Part of a small language model's weights.
Size: 10 layers, width 224, 7 heads of 32 (1 for keys and values), MLP 896 squared ReLU, vocabulary 1024, 5.62M parameters.
Training: a variant of Adam for these matrices, 8863 steps.
Each number is 128 + 24 x the weight over its row's rms, rounded and kept within 0 to 255. Layers, rows and columns count from 0. Numbers have three digits each. The size before them is the row's rms in percent of the matrix's.

# layer 7 MLP down (transposed), 896x224, rms 0.0395, rows 637-699, columns 112-223
101:145113095139128096120136122129116151116146119148096131185104141138135107135084176153128099155105146091142168183118117119111127112126166128100117138106106176132124133112135147119113130116089125156107116105088140121159138109136168088127091136159127123143102098127134142124153137115130137138126134112124135134130122137135083117185109158120
099:117103132118142118129143147104176115118133102128149098169114134135095123108116158088135103155113082091102156149086156129085146120148131087139119119134111107107124118145146131102122183150152082136152145130118105131117130139136177101120118138158133118141140160108162122136175126088095127156155157151143119135125142126145109112063127098168
093:133099130154118152129083102169124126167135149109167088161110114096128067150115159140112107129134139158127177126126083161149107150133098153118088168134096156123161112121150124137135131107094172130146128122148116138142088111179118148085184103120120117129098106124125151071123152140128108118113148155145104130161144084103090086083143144134
092:147115090137177098193101138149120118123105140133146146120160089145123133126147195166118145121128114159148140159145144104097114085095109104139106134155122153098133097160142108150115096149108108137093146141126096154156143131133134122136089113159154167096112122122106168119116139126136119102163154131127139129125140159156100136190116181116
094:144115130087130123117160111133120125101098142126143112127152072126143151091150113115126155173091132133135131159136139122125120069130129112136149139141137139141097153175118090152108145118107124102146126142137128150120138135126087138118150117109106104107120127146119140086073136125122095087132109140109176102180105181116097187081170147117
097:109136122130145142135121122160158116139145102140116107146136124156120141159125133127122130121125124122107123174154115118061112158125159155101122126068087142083105150137132085118111091155118129116148127111165166129147145155145151131118123095133109088152091115142123138108111148107183136140135086140104176106122157122114103149169121122152
099:108182098090101127129117103157092122134125087126190135131110165129134152135096081100104106102123155127154147133121121095101142122130144098149092138124117083123134131108118124132146163098111139139139129076128084088135142137155138137141163115126109118104110081110073131124152147141136143102159111114157191141171159131116088123116138125134
108:137087134165121128111084143157121161135137166137162099187095153114138106093097159134084117160126170147099149142154111169112137111136172093096135148166159126124123152127097119103115133113104098143130101120139118108152087133108134108119118171110148098183146157099125120141113141081136114102123109136145111139126097121135120121120110093140
096:143136156110099152135130108117095124110137163129147134116100093178101143090092079115131108113130148127121138087144141119132115113154144161150155171108151134160109129151135121134126163117119086175113137152124134165168132124097141112098133162140117157096092130149178132133148168136137133118153108113112153061120085158122108146102123118168
097:146118137127101092105117097101108138121139159118121070094145099131106155150156092162167124104131143123123082139169118154133125122124123149141149088141153110153115137130119095106132094164104130115135091107106142096144192131142130167168150104110111162146115131103067102126147121132115139120130078167112165153118129117082134168155134130149
097:137171110131122108135047097136118102167119134105146115151129104110082129133164124139109121120123135175101092129143140138122140170157085122121099154102131145118150132120140138156125117137113142109117181127115141095127123128120108122125107155147142101172177114134169127092113089123141123125109151130120108131120118115107153143083170129099
106:138124105121134128131150157134113124144125091137115131126159126171121137153117132161121106090097156142118164119136123095075082136126090080132127124139089120130104104130122124151171128133109128104137164129149104132124155112098074138180170138085133089187143118124183104131101114160163145106148125084129144105165145146097086153093123115108
097:129093082086135140138128127108135084109148136138155140157133124129134159074132118125127127127146105133120133145124132146121117139122094150138142135109148121161143107161129103169123164120118115114105134146106094115183125120104135110119164138180134165130109146116149081150137153112069116125120113151100194138113142139144134140144092128124
097:161151131116106085132124104075115140133144125150126143195132126125095111110139131157156084125126121128175125088113133109168097132109134136148126137142156127098128101092147118100148179136121066147127130169167115117162135144151144128147159162122141116111084179142144112136105088105146128141141130157137114130157106118139140086110123125115
093:134115152114107148108140097138154186143138131073132152133066129131138127169138147181110112093126137137149155129100105156144126165146173174150122136112123114084112140134117159117128156138134121146140116131161111081155132118139118091097138133127124103145135120107160135135112113128147125134158133107126066145146102139171095131082105122128
098:142183147201143120119105114134167153096101165139104136120112123125129095161099133157133119174170139111122138122131109127123105148156158094155115162124124117120137167130106088101148158152092113125146173106097118158183130126127110104113133160103161143167153135129151135121094130173168126109107112105133124131113155092094102142126150135099
101:116133090125184127114122148142120109109144188116093080160139101109126103138121148155151126128119137150105124102137141126136088121137109095143177131124135125101145086119156112131131180106155177128120158134132139113162091113150140138122153147094144127122120113093151147156117065115113146116124130157106103135078150116139117128138114151125
094:131145137134124133105093158121118143162174172138134151109083170100121110166139145096138125171117130111077140170123108125112108099151136132110129137088117096131092138122127131124135089156121129112071139137134106138168143157092118114096124124123135078157133130149141125099090115147143160123140112116187120109165131133142138126114132086106
096:114164091124127132142084185111159110163103093123131059131139121175149122085106110115173118142087107116070129168125123134115150136134154137111132130147106140129115078120086178133125095136164128119139100134111123122146158119160104120179087157131164127133116124116121148143115141122104104131186135120112123133130136111150104143145132136122
099:067097120133138111136145121155135128099158158158148149190093150119112144082092144094170107091133158123160102117112136175102120087110138127133110111176139122149144152127148129095147126149137149142145073151137150123194161133105144190134133138155153126109120115127132155124122080147131116139107116173130147121133118114125122113137144158166
098:192130128127129150119138115077113088126147104132111151123093109143145084130130161177130124118104152147131134139130158130169137148137155126172136079135114155099154153120115181117110154094112089140168082102136147111136165159149121101130160099123098116151117116125147130103135118081151136139133141135137121112144171064121122116133153116120
088:122146148140117111117140107131128110142110095090149128108122129151151159146137168165126113157145102113146096156131114142165129133105097102125121104075135075121115122143121112108087132157143127146138137174139126149118087140092127132111103153124158164174148119112128108118103141119146152097139114129117161098106140070160127120132122121115
112:170153164124153117151079124085103126125118099112141132160096130116187108159117119131099089133157147110102132137149165125138142150146116134147116110140191114131117109098115135072104087115135104131145084121081112126143126130119150114125150150085118139132127157090139115144129073099124146138084126174106128126149107184138096142115101104099
100:163134189126110126181172086154111141144112127089119155085095123115176120114148142155145133136116113092114139154116108123124133101155154086133131134138159121116115113141124109108127128140117125152084126120099129085143133128154136123077096141162093109120127145107142096133086115147125168119126168126112083137165138144122164161161119095122
101:134149123117091113118131118150098087131132126119158115132113120114119111115087125089133139132165114128115119137158133122156160055108179104136135131128193136151074159105119099142192117136122146139143148138089122170140130135129104171122135186142119142155111138111092148153142063116111163163128102139138161153098115127129153142128130120130
098:123117176124182108100151174110085162135124174121110106104137133145121123158101145142147142074110125115163154155121115118124141142132086161112125125114120144145112163146150089153140123132145193135107129146170115127122073100146070081140114145144142167111110138172135138112102098114126107087104176108114129167130149107131111160140137131092
103:120124112115122157151126131118119124147114110136149113102088137120172108184143115150072148087150124130128090152055152149133198104154144156122108095106130137136161130112105107118173133120107090152143094107127160122158168115192118145109094128123140150113132160095092170153127167112141151155108152150087107105123115144178134131115140131108
103:135095153132148043109150149141126107130110126132090090151129118162119102160132099128140133121138140150115117133128137109155159133085121133128157141168133073143157102101142072151144093126114153148105136143131126153133148086146131155139168109095134123122130141174144128153126138166107147118107097131117126150084110138122098113117122139108
098:140136121126135095130150119111125114110114133119125139119134102152117112092138119110125138121117106151110094142113109087137150128127153182101132172132114137135114097090117134091101117174109137110140139172140187134135124138165130105158169145127185096122113132122107171161083093144114143149131150117111133154113087110154140121149140145135
102:129133162111107166104135142108084070115117101162134153090115107145137136099167148109116123095064149146142153077120145169102092101150126131125164128149139132160118130124134107118119145159129139075159091163152131154136099138141138101176117134148091112152139153131151184127142170121120130090146125136128124089175120141140142113124148103118
104:100151152096121124112141096130105131120124118134103121162156150125087104118093155112110114135111104115142109096139146127135088133143117158146105171168143133112062085149162104146124123112140098107178138132120147141132127094153173136115120154140162180136108181128143115149150112151121135116146125110138160132101104126122138094097157112177
107:170149082129113096074047132148144126150112122147115098150187097091105141150133125116103105119143147143099125146139091120181100089118120098098128101164121106138124164120094147113117153101126138114116144121139115116128169116108103190143111146092144138167152100138157133119120101152153118116131104115135121128158107168119197121170120116140
099:152093116126132116143145167108102147122126114097094108111114122120086136091140102078133114105142120115115126087137121143109137124138124112148191058158124096094109144077171150129152114126167125123142123123134138129088139148137132128126109121125156129172134130130106105114101163120096152104126085119135137139126102159113136127125106120177
099:118125134130119153102133118149139117128099132139116172126163140103128160120140127122112122137152111144194120163131097109144150129096088145109074152181117129170115088109149114121123164159136154137121126128132129110120132156170126113105136091140138123092112120151133075164135114175130172129114114118109113109102139116152111122147169071146
107:158145112151099110140099155133105110139152113097145162115121076141126159125105095125124136179177125153094114166116136160106075120101121156091146151113148131131079114116093107120149162141120149119155128126093091167123107133141137125135129096142128141135165094157126140126122105150096184138148162134114165141121090094086144123125108149166
107:136111156140121109101133141111127119098105173137144102135134109164158124172111109119131131160155135132123161155152145139122143136134132143131117113138108105155123182120101137122130112079146085102151097112134093137169166095185096116146130144126149157148159158096097155152125149147095100105109125083125123108128118148138107151161132083121
096:118144125122132147082093143174141146142151126161150103103134165136065156106150123130113082125098149117139126118119119127128150181102099108115114159150137099100137152112096175145066105128132096173165119133098092158147160153178121153174130138174115133104116087159123133076094133130087127163145097116126155134138116136137124136101171118136
104:125117083115131134137123098153136134120119131173085119166125151143138101156121153124116099112131161086177150141094164107139119144134132144104138117103106125106156133119121160088122131101119145122114123129098068080097131146138162133111139146087084140097130145184141138143152152151143112168116085107124100127134117194115166120082135140149
102:176126121140160118168115158116139094147142135127124097102124124142105177111136163130125168106145126139136095140117194131094118062130095151142134169121182136124142160155102137099128111142093142130099156126072164084152088111138086151109145111141099153136136132134119121115116170116073133148163095144111121088115130129076134138129154134091
096:096108099095085116081120154136143119157158133122140135168153093157145089169138103124135128132166161164127174125118136156126091129123117144104148151118113110083075138147122121089122123092110135142131160090151131140122113147132106146130117148139135104127104130122126127114148130132141137118162123150161151135108144130147131122086090119124
091:127166116116158097107114134124138132118138130112135092126103111120115162121134119102100143068146153159110194118103139126097125129150152128106141152148134112118130123145113110093136120162125104127134142163150110185138091114157118119132153107117110103137121159102170106124118119089128116151109149080125159144142135125108094148134169145140
099:104091111143138110131085133144076103108116147165130117167100125100102154096149124112116125128120114161131150083140132117103133140107089164136149082143125152156113179167135136152165141151128131106152121158098159157136123115112111141148121138155131148133165130137114113135157121135147111145093144091128120121087134107065131135121129110148
104:098131094138160106131123170087157148144161144161124131136149128171075125133123103123125125150109111165119165146121178144070147103122163135126141139125123111126127122121144153118106125162129137121092099117119104110176096144143122155133152130166154148123101159153143116100125139126120147123169119131140168106079133088136131124107115098098
106:100101178091158157135133136127139102128155138162095130131138142113101116165113146123139126102115140084178127124109152136085138081124145143130159102140160139094181143108120084144179120131138185127102167089095175136169145154127095122124143136076108129119149143112179114100141148130109123110146149124099120106125113114097143143131148122112
100:069123160098118153156124125111111138198145120104089148130130156125116096164158131119094084089150137138095141169134124133128161197140106139186115121059100112105088150093137153112120128119121135124150127092127118083104147145146128119145137105152119120157156098127108110148101143175172115137126082082132092129186149147127103101132125147085
101:186183109171157133114119153136152141113169149114116106136113128125099117132106122135116101103107093127135143201112141120169136185135150126142137153108109167176070119096110116106129132136145125137114137115116138138130149123160100139116127089086124120135146145133128129121132124097181153123132155163100133136131158109127126112114096135102
095:141158153137132104161143111114148100105117148143136134131088097089105137114137135122137146124145118138136134070131134090152176118136141158107114161136149141127134141094169112136127149094135169103181086159155126153114152122093144162144054121157159108131126121123108123155151085130130124104111139141152116124118143101106147156124140117181
104:140125100143110103158124118113116117120117089136109133134094061195143123147137120130154162141122132091125133130089122130155137104128125107121127154143154119158095092132092147117122146154146114081137144098130104129170150130106110107188113106124123145122150131108145177144111139132080141110147143122111160105086094147106174136142105137108
104:132130133136124114117130117128112149165153168097127116120083085165141118099122137143134119118125112116117181116119116133099146140127101103120115130104133184147134125145094125115155175141162100139153072156187124118101151088123093169149093171141120125146120103134112159168107163096146140124127099079115140178114180110160140133112141119126
108:130170088094082140135132124127163094144120098122144149130111119118113117106100141135151110140122113112133129160130115150132083154108069093164118116123079122125150117140142142138106071072131135073101107114119127126131145157129093078163166117129098085133111073134124091114086146115178134140150107171167131111114122142157118134165126140117
100:128103118123137193124130115117149157177122116130083176133153106099153168105088094109147108111110151140146151129115168080109109102170103154125123114119092142154164045131164119129184108104152122162156118149106120117142128120121151137112131125095095103133179133141103095085176161093108133126130137105127099131077149106123133092142152130126
090:112137099139169161122131187135139124121084137081092166131140123131125142155138137116137121092119085121149148161136160132115175150123163134129131125130139127133086159096111122132131157131126143096147133144102111105174150192118101131131117124181156109113087149144111119164099130132106088181134144104108111174152135109126119063121101121087
101:134083128150135104131162137112192149136122132118125112158134125090141065138122126125135152159127120117090122104109095140134114097173116108142153126129114173100128118088161161095150118114134126102133127103142136150143125142115138139128108151080138126109140117143154120119160083112158045189132128091134109133146156136116129117139129090165
101:143092145104109150130150124131103102114136111124118143166141156117119163109153133123115167142091125166095152134133095177089140104109122114080138095138101087144106163122088109149158118133140109160184143114121177112104173157131131104124168176105117079159162092108134154142102131150159115116111124109128120157118068080119100112138128134092
089:119101162128130143120138144125120107130146124105178131146155107151147121131105170132129141135128113178126129143061118135192140126116143132119147166100127116094114126140126106120144146140132127119171125117128130163154131130135166131145114125106132107115103163108112114121099137153132121112131147110111118100145132146108096118130172149118
092:143130197143122135111115101126125123118143108140160110129122141134176107122150132162109117125158118152147120191133136150153132113149140116117128127021128108135126144136122141138122142133138149132159114111115119136148131081093153134122130107132135137146133122133150109106096135112101143133133115121147152105107162127157105114132083128124
095:119104157085134093118120122135112145138162080147150165096099142156116126135121097180116165106171138117183147139124131093181112170099157108126120163139115133147150116133129128169166110111096131091108106097181140080098113111102129115134118134111155087090130141125105135076146180135169127128080134123152167138102089111108120175153129116118
110:175101133122139135127148133105159175131097086155136093079152100120130127124124145086131139127156150109159096151123142150137119097136122154126097196150093130112154122109127138085146092116078169118121097133134085084179167148097133094170124100142108102112123118150142118144133109113112108146115111139143092148118128143106150129135144140116
095:147131119106127175129104157116146125148134121106105126129120109130170084118174167188087154074132104125133095136123121157141155131159070123135179146090114122143125115115129165139142149156138111112132165154132128157097116090146091116168159112137089121128144162100134117086131152120110143124118100140140121107135163114155108107117137114121
102:182133086171137119105140147075105092128082152156145101124125106102178102104130126152116101106122147111122115157116131143114135133133152121096101148103113121159133108147173168085108149150177127094151106110135158124141133101097178117115147116117121131158168110147149139108148173157141152098117149130103074148158115105138137107156161099124
100:144092134167147101138089115103120145128137147075110141114111139146161152116163140133101136121126124106127132133132115152085151149123147127092155131127124088076104112113138118140113159139158131144139059167145133119111139083119130132139092110088138180143140138112173094123095129113140143165152103198153154150067166127116138098125133110129
096:105127148146110155118105131164078118133140122131120162088173085121124127129096139113116164104119085152143134151128114128145084163148158146096105141150115102130145118125171123106075107129146100146143126162121158104156081128094159102100114081088132127162168090138126146123124119112131116171136139143124125132125105121131090152116141119091
090:127098123119097107121125153104149127146125146082141094140127107126192163140166134123095162107163139146149142158093126106107178110087155155112115107130160112125136115150101145112131147139169090147149152110124107099107157094132164127112119107114115121128143137083129169144124145134163112083165131102143115162121141106131134124163104140153
# layer 7 MLP up, 896x224, rms 0.0494, rows 638-699, columns 112-223
096:183099075139144134137124149101132163131125145153159127146115107152114185101185142119120144129123119078133114149141112153115134103145101107126142158138097133152109132108175116155126125095157160136132135179113142105100163126116163137117139116130117124149150121104126135094125131135139146121162153107119137077117170124120114130152157166094
095:145100084164101097123118159160182146121105126115113097122119133137149126161148138152134146161107127109090099138158109090132143111117075118113155168135105091101103110131120146111131117157111129139140122173112129129150108139131118126138153172084096114120122107140138107121116161161150129088127119137115189119107096143079128114090159162091
094:116135117144116108116146077098135112122164110131149138133107159128140117198134113106171120121123135108103147133072144149119113123128140094136156137135121142116111166143122148124163136069106141078122120130128153112134132143129148121065173101096152138084132136108101076109129140138094100135076076139127120121159136089133114117110107144123
091:133106119105153157103144115148087121092142083098104110085134143134119119162144074109127141105159126109121183161092167111087169127151140130123118124084152185147131145134083133152086119153151127139150141106130136094140113134148077154144133106117074127134109152111114145169137153166120143094126152139157084112158136133120162113135111106125
096:114121120120135129118166111196107118147145104113101143070127128082132136114097165126153107121133119145147152145136166133137075113146113119139140133129169177099124159132128200156114129081106133144125139158085122122124133114120131102093114121100092105126167137100093177146096175132084136131105118132158129137132115110118137109120149147110
101:151154107083090134120137156151108141128140132082141144070139114139123144143120098070129109111155105120168153169094143117116094179134151158125102144133098124141136109142130113106123148142127132124128144095114145120130143120135103078144088127091106125142128157125130119166130147198119169132137129154122130097190118171127077154158117187043
104:142104117110123143100168112168136118140151115175121111121116121146116158114186146120110133134158157149129112154154100154126059074112126092146092109170109153097120134155115085144151094135101142129132122140135114128117132105108142107131142101099126133148178155156113125130096147154108100072134146146119084110146128194143074109161118104116
098:147098143092142128107135141139121141116171098139109099120140115097194172108132140096164173158140114151079158138091115098115125098138132142128159091144146129190124180117133143103138104153115129156122129135132104109164105124121098168101136112107138124097159159127110143126142131121135112122123109157129145129110117151131124135096186132144
098:123069159100162107113125111141094111117154095128084146147165149106097137143104142139159133127140125174151173152143128123141127114124119128094094133139110140121100134113074115144143108146126123166121119092038109105112158099151125120114146111112167108096171132110142121132126127139128135133124146125104181124144190176078134107106131167131
093:119119144132151179137103097118111191131153117138110130110126107118152126114130157111131117107079126091132112131104158174165105143172178136081137136101122127153178113101145123143099114110135131081126133082119135120130127114170109130125129122095149094126125144119121137124118098120152139139142097128125136096105178112111141120130115126088
104:141134130156130154108104111108140110135113137105141118112120129132124128118190148119163119090145104137153134205125107124134145118134123135147105091180157111153122132074123141125120125120104148116132110109118118131116113109121100163137124132112126153103101137120127128130127137133140130113130093115139126142142130106131131115129141133137
101:121116140116115131131103072129145129108193139082155156133134078137124145147156140082144082131145133119085135165119120153102119118126162107133166102100178111183132141117101158116174146112116119112145125129113121105145110134108110131166130141148119133077141169136144107175107110175153083160118120118125142165155132140124107156137143132110
092:124136133091121117103137134139141164149111080137105166099158158105112107164108116118107108102123135095123090092130170193133106151112134095142138130129150105132175094095108121137122110155135127133107110108109049132127107177165127137132143141117127109143138160108111119157127123107096142128141123192114140135139157135120165149117156140072
096:118150117097118132113109089119151095146152097171124153142129143122157181147101127139106124130074127168131110074122150120158095133115081103151110129164134119104143107107141112119169129101119139145141077165123143135119146104095080112145146123105134115090114182103137137093110133111113077138133114115139141112156136097116111086120173119169
100:129119145133138134146123144130123153099152128140162134107115154107133137167134168133158153111153104092112119122120150160115127145080134136139109144129105131157186103107122161142088129098136117126159158127110136105127089112101157136092147099112150131151180111086115150113136114198180146094137143113117128115151153173111143096125110175116
099:146147102126206165134097133134101106155161099126146123165146131178125153073145115168141120135139141153106122118113108125103128120139086143109119096124106125163123142139137122131149129142139120109153118124126151118116157159139175129122121087165114132126170088151134127113133096150106110128097145135089109085118142140098113109113135109082
095:124086105061122139130168134144171154129123161154132097101162115140128102171099138095166125120124129148150147163145163130107105144176123128138113140099136114120117113108170142129157113164136126123090100122126137107116125135153105115134130107150142115143140151100114117137148120161090113091150123128151139152131144123121097133110129120113
096:094123162058123096081111142144145088124128130159170164123134138105126139126135136105102112116118113173138109134135128098119078110142150137140131131100139146112126079119189114105190155133120128098121146135094120128127112138120153115159179151093080187148129144117130113079116101133150132106094117137160124131164156138099130096156149101095
102:112105093130136115100131138105131147126122170130117114146131080185137132176158145136109147110129113073127139151127131148134130153153120127087123094108136113173132142137120113078118184157147129102099124135098132112149121152159101108116124090112145134099132123122101174132124149122151167132115159138145126118120177112124134148143134129134
101:121092125093118172159168109108167152086160165118103126092180163110158126148102108118162173155125097099127160141100132160096107113100130153091138095125125120121117148135113173082138108082150134114147119136150143117138128122138073075156118132124145104138125161109130111097124112143090129126098134188122129137116182144118104159096133144124
093:131134167092142140146156142137127116156179120124114150156104127095084150142159116100092161135110105168102181149095161088163081159112145104131121077116153132100139138076150171064161093119125147102085125130128146099114129150146137142106128138138105108164136127093097150069120108151154109113141097114113133145169109129085126129106085122157
107:109146156073135123124111140135130084100122126149179137109163118129112117125132156126114128085104106130143141146081139144119157089128122163152134072107150165177102176108128136134159137165097138134102109117168137076175123099109151121137161159112156087093117130131063133118075143095125153101121148156129129105136142137109173130136135139111
103:187164111087136144118153133143168106128115119163118106128131119127132138119158110136122190138150130107088124132129106125135147124130130143105153159141138128141121127126111146087183108133132128138119121163150059085142097116117127157135160117095168140152169085133083132086119122133106082085123106142111116115126139108133166166125141131164
102:117117093107125133171118119161125105108115125115128231127158128117147181132144103128135134122129123124156164157128112081086136125122146112100107139171127157132117126158107157078099102178122137132090174131098131130123133097144142152118165136119095136078101121102150115118103143182128145121103111117108152109120126164114155073136117089117
100:144163140090162139135131125131115110100126132133131123159171150145174119120143140138101142118146110140096148162099111107147125118105113122172091098116179108165153154124141155180133116108128079159177152132145129106113134070126091161142123094112100129144154167117130141143109123128139138079103146101131117129128117132132137197154156127137
100:143160118127144147132144135125086146109141139122082197140110140151149110152172096145145112134161128117108192129153110140104101175151142118151094132129136134111117145184086101115130095140120153111160150180135124139117090135128101120091139132116158132137143167120108106147119133162098097090126106167092095140112120122144106116112120116107
106:128078087138142111104133102114104107140136126104169091181144106152119127119126140066168122145159107116135141160080161103134092120136106124126136120206128108098126110120171113045126113166107114111116131118142134107112110148129127090126103116144147143114136129122118109115098161123140132121173137193115113131115128140112157115128129126113
095:152141120099156139127120108145128117136154161157131166105152118121124136092140105115149113127127112131127132147153141129139055156123145120152124129149116147138127137098094153112194120164134120104094129181126152113136110123173150079070174095144127102099166078102122147117099116134157153121106169143112113113159090100159134143140123116162
101:097129149130160114120139124166146175141101118162145199134147130104120145117140091142101141100109125158152142118099127126128097156160172103129143084146109151152149096070143142124111088141134136124154111134127123057134113136113130152105144135099127110127104129075097104159115170154193157179123157133148119129148173157121107104112141168119
107:123130149139119129119114110159090118160129126168164145155139135107134153115158143088162125111125073154112128138098100101137153109116080134107133105145137104154134151161089104129158098118112112118088152150131132103115100104109112134123146144093160066086140133126075156144079147123103104130129121133134144149165143138116150185153147156143
118:124119145132164142132137101162148084069147149135137106062175120109120144144134108133093107154094076154111135137168140138158095134167098104111160074135132111153121115126143146125130133115128124042122111161139106106129100142118132178114122169094126139125126146142156077102068129126071141099137124131107136155140162167140192162122135168121
098:141145129101189146097094124128154125161133132151159115131158085132078145135116133099175148131153148137162115117081140114116104109120156101119147079145109146107127095135135073141129109086118134118100102124107102132110109137076170140059135133070171123089123091137100130125124118117129101130130112155100176124130124145127113113119174152143
102:196098114150137101167162127117181130131128149100141126111095117156106103089125119136128176066141111101131138176165082109092142102141173119160105133121163146133166116131119144135133134163139117128152102113120085114139133128152142160103138177115105136165124101118160182139088152161147154064125156159143124127126136133069106118130141173148
103:133069124100143129169149142111134175135134165166120086119150122125152124125126208117156165135143130172135121146130159142118128101139116103147124075158159112145158145114156112092072129163107106146076105128116129047132144115123116145158175087116128097098134124145112138115134106142104103098118107161122099173125117117096123130161141123147
105:170148119137134106098130103183125148130183136125092173103180133130120135110144083109126119103083125135135107179098126128091105130124094144114120068127166146157114136148096098163167123069099113166104147124146168126098120098136111108143149142145123110122093127088134165118121144129137106102145162156118139138111131112123124138144132106140
100:125117063111088138144141124117129104125106112079151123112147163164110125122157108062145117139129131118128197146107157126142127152106103132146086108104148132159134112124139148141136141205121109127126121127129116076121147143147135153133111113101141142105119105144116140140129129166152138118145117139148099120156138165100136127127158111076
105:129139132117144144086148140147126141138133164148167119100177095131127099120163147123132135103124093140157141154125093124101111155111117167111109119134133140130094125119159127132204133168123181098074111178159135091097098155153110129143143120106142133110121104104086139150123138108081115105103155099135131154144110113100113159116121131138
101:165137141176072121111146162130161113094144113133141129111134158128134123118119061099123117149119097173135135111131133138104137121132112173116107087142128152153141119118142088111162123120092151154113125141163158092113081084099120114115121131095113109117146110127143103163102134146109105150126116161149147177137126133138123107106135125096
099:172130048129148177110136081109138117083154118181185102082109124157154139132100134125146156141132154157064133163118128118156110085106119107150132125156108102162173143109118159147108104120129137131133109136121099142130127123152111127082161129132125105100148144135096124122133185135151106088105103169158119127126121110148157130155098156103
091:155122168152112139140148074100135144117164139131148145103085143110111098181155122131115128099121116100165132114146106077084136094133128141145100123139107126121169123127136123116120129101115127105108151098113149133054151110121117108084146115134103123114174111124156163099152170118155096143130119146140141085089123141106131084140164155088
097:146139162093118145168159123185118174111118175129112136099113170105113121149113109092133158091124106136139130124099155098144122100132124126163135152099128110096145104155074110135139129101096130164151112145150111153103139123106151162090127157072133132162126100102144135126144134164124115129124134156130086114130150153118127156127129137101
105:120127109106130182165138101108151109162156114133109195105104108142163127166107120131140160129110118133116111097111138088143128151158136107134091138129137112146149156133110082139168150085095090123103112127112155149132096106140134109116189119132138114133113124103131158120125138155166148126141116121151137159106119078116139147124142128124
105:125138128108099126174176141153124080142117121094147164109103127131094119187146169108090161097107110083133127092069113140139153115117151101143115148119129097149137126117138156159145145133123143122110133126114150147136113130090132171087136080114107123117109095120113160129140150151088071116142111111161111116090155159088120100154156128168
096:112133111131104117140123105185085106122137137144120098122154134165153178128138146117171145121140088136129116136117162091119127091116156148104139117109118156191124114173076110134117122132095161122094129142131115131187116109141079111132125163126165153135103160108101098127149149119156148132117169187102123110133131148122143156159111167097
101:130100099119110136125095117195135066161118099148144127126124068159093124118124108123136128122147112100154123155136123097101091151138154121114090103119150132104116134138143097102158121117114137124130154092115106128097116107138105154136123128107131144112182153140149109077074123123138165105110093164086142112101144149090135111108138134130
099:159139053121160137142161123109164153100165120149109146139106153154147149134121110139104155096097138120113125144110104117099121167151128135110098104129089121114203091144140153128151099119092181128147080140127120123103146108131108148144125145090145139149108157115137117152135138152114139091115076136100163153171135155109162156137092131147
101:141159107135174118132110068137154088157108124165147115110137154143163135125145109138120126115134120131127120102105079154105115149126146101156150073148115156113122094132092117146154147116132119130130125173148096099093115120165079121150128114088142161111147098154121150095108165121129163153112112092173193127103143114138140101107129148108
108:099085071080148152112134111174160162151143102136118104132172129142150150115125153105102168113106133084096099116123116120116115100110104129138143096175121156147167106150126097143126144161132129145110100144120070109147111114099130140105105161159118120166155123125088118152154169148161137119072150156136113126136145123098145121155180091131
105:142114109129159157156113135131110140132107195140144139120115093127076153129167165129102155113143097111115121134147122174131158171132134148158107156129159143176120096100107091126123105149117113115150119095123097145093119126153157146137097168118163171141121095107116154090146134143167103132132139110111125153163177139105155176134125142108
099:103137151125143130167072145138135128167178137091152151114139105099159128135139132157088153109138132152154134111126090107113127110117092121125143091119126159109161113155119145122093106107138155124112131121109103090115124134088111135134134120117138123145171147116084148148127109144119133072131107138115118161132170082122118102169136132115
089:121131129068087131093113123117147094148159138145111125115128138171103182131119138163118157091055150113115146104107135107089093154125143130115096135105123136092104149150117127115171105108114125117094069187104098156142123131084126117103139089131126090152149183131151155124153148132123119104125149144092121126124156139127085153132139125114
099:125080091116097106114165109124128143118099160107148166121120108149153152117138099146123114133140150105148084127095137108138117151110152104154142123121058138168158144095084136109126141129146132119110101140134122106132132110089170102156121115147131100101124126130106139102105126134158142051142111135149153151097140143147120155129146133107
099:140101142156154146175086115105122130133159111104159108132183116122109152133121099129123116124147103139125122098128159096128119126168142165133169127121171155194138120152162134153077108120150172129113160107156047118177126097118129108103142149121128105115150133123055148142152082102135068127073137164086130136114115085113144105142129115110
094:138107135136128115136163138149111117106138099154143169172145162137093093155128157135110129083135134150145142117113120200124131135133085114120122108161166108101150093122154157119111138125111138142135111133090102129080147136135106129108185141164110128110170142118144114140111182137121120127152058157127168089118117136120118125107130113109
087:147139155113146095146129122109139164158155141120081151141127121138101133171131100075088130105172090117101129169145112123126075127147097127112112113104145134163122150075118129119116124150106117108106122126114121142163122129116132136125130145103091093121138145105109162143096122161113100126158110113109119128174139167104114115115107080131
100:146163159134143168151104132122127108155129108150148132150145112140124161152191107110146132113091126110148153121137120125088131134121118105131122138129079143145133151188131124107135111163115136129094149150122134103128112147111085101152124145080150114085145104137144133142114109158091138140121086122133167114097148144096135159161112151123
113:111093098097139157125132127172141094120123138154117151133141131128138123118109092098176128132082107151137122138105149155062110106157152107130079102109159129161127126068128114166171122113104126079153124111076105164130079155155149139099137131110115097154104126100139132144111139129079122137147150134134137184144138079105164090109137156140
101:142090161137128121141132113128149115081130140172142115134147098115175107129101143121148115155103115111110112133090138118115115116159122124130158129142124110121157095168138129121143140136107150121125132090160116109135136106081092132102121147107110135119106151151134166133095144121122072141146134141119119119100140129129130176135152128129
104:105106150099105121146130113132153098136149136123110122093146167130132156089147119097132136140104138165118148130122141092148136160116126132156112109132132101132129100072068135115129123164102157141103123167078158122157115143069127153132126103084132107130145123136125185132126139095103129133142169125128125084156153128155162150130115174113
099:106130110122152138116150119141072142168146107137137097144122109129101109137123171098128105098139131135127142116077094088128094136126121126122107122136141144131106144133170097114131104116101140106120182136130120071134156165104126155127161116120127089099121113126075141147115145124120107125125089119108169120137138102114106105117159221130
094:190091106127131122147129188110148145127134110143143152095110134136129150161106147098124162158114119139125157134096126105107146122120120093140102133175147115130145146088146179138138122147075095144149153170117091093146147129146110135113130149135166135133135128133142147166133134130117104112096042119113166123144126112133125106112130135162
094:117129123144159157114149150159132114141165048129137168151136125163124092113130178156154144159105097133136136117132138125152118143117064133136096127140088135157123108102126147104141114123149120088113129225138102119152118119135137160074134089118159151114158124138119160128142136139170169130116135129069162117168141138145135132070149136149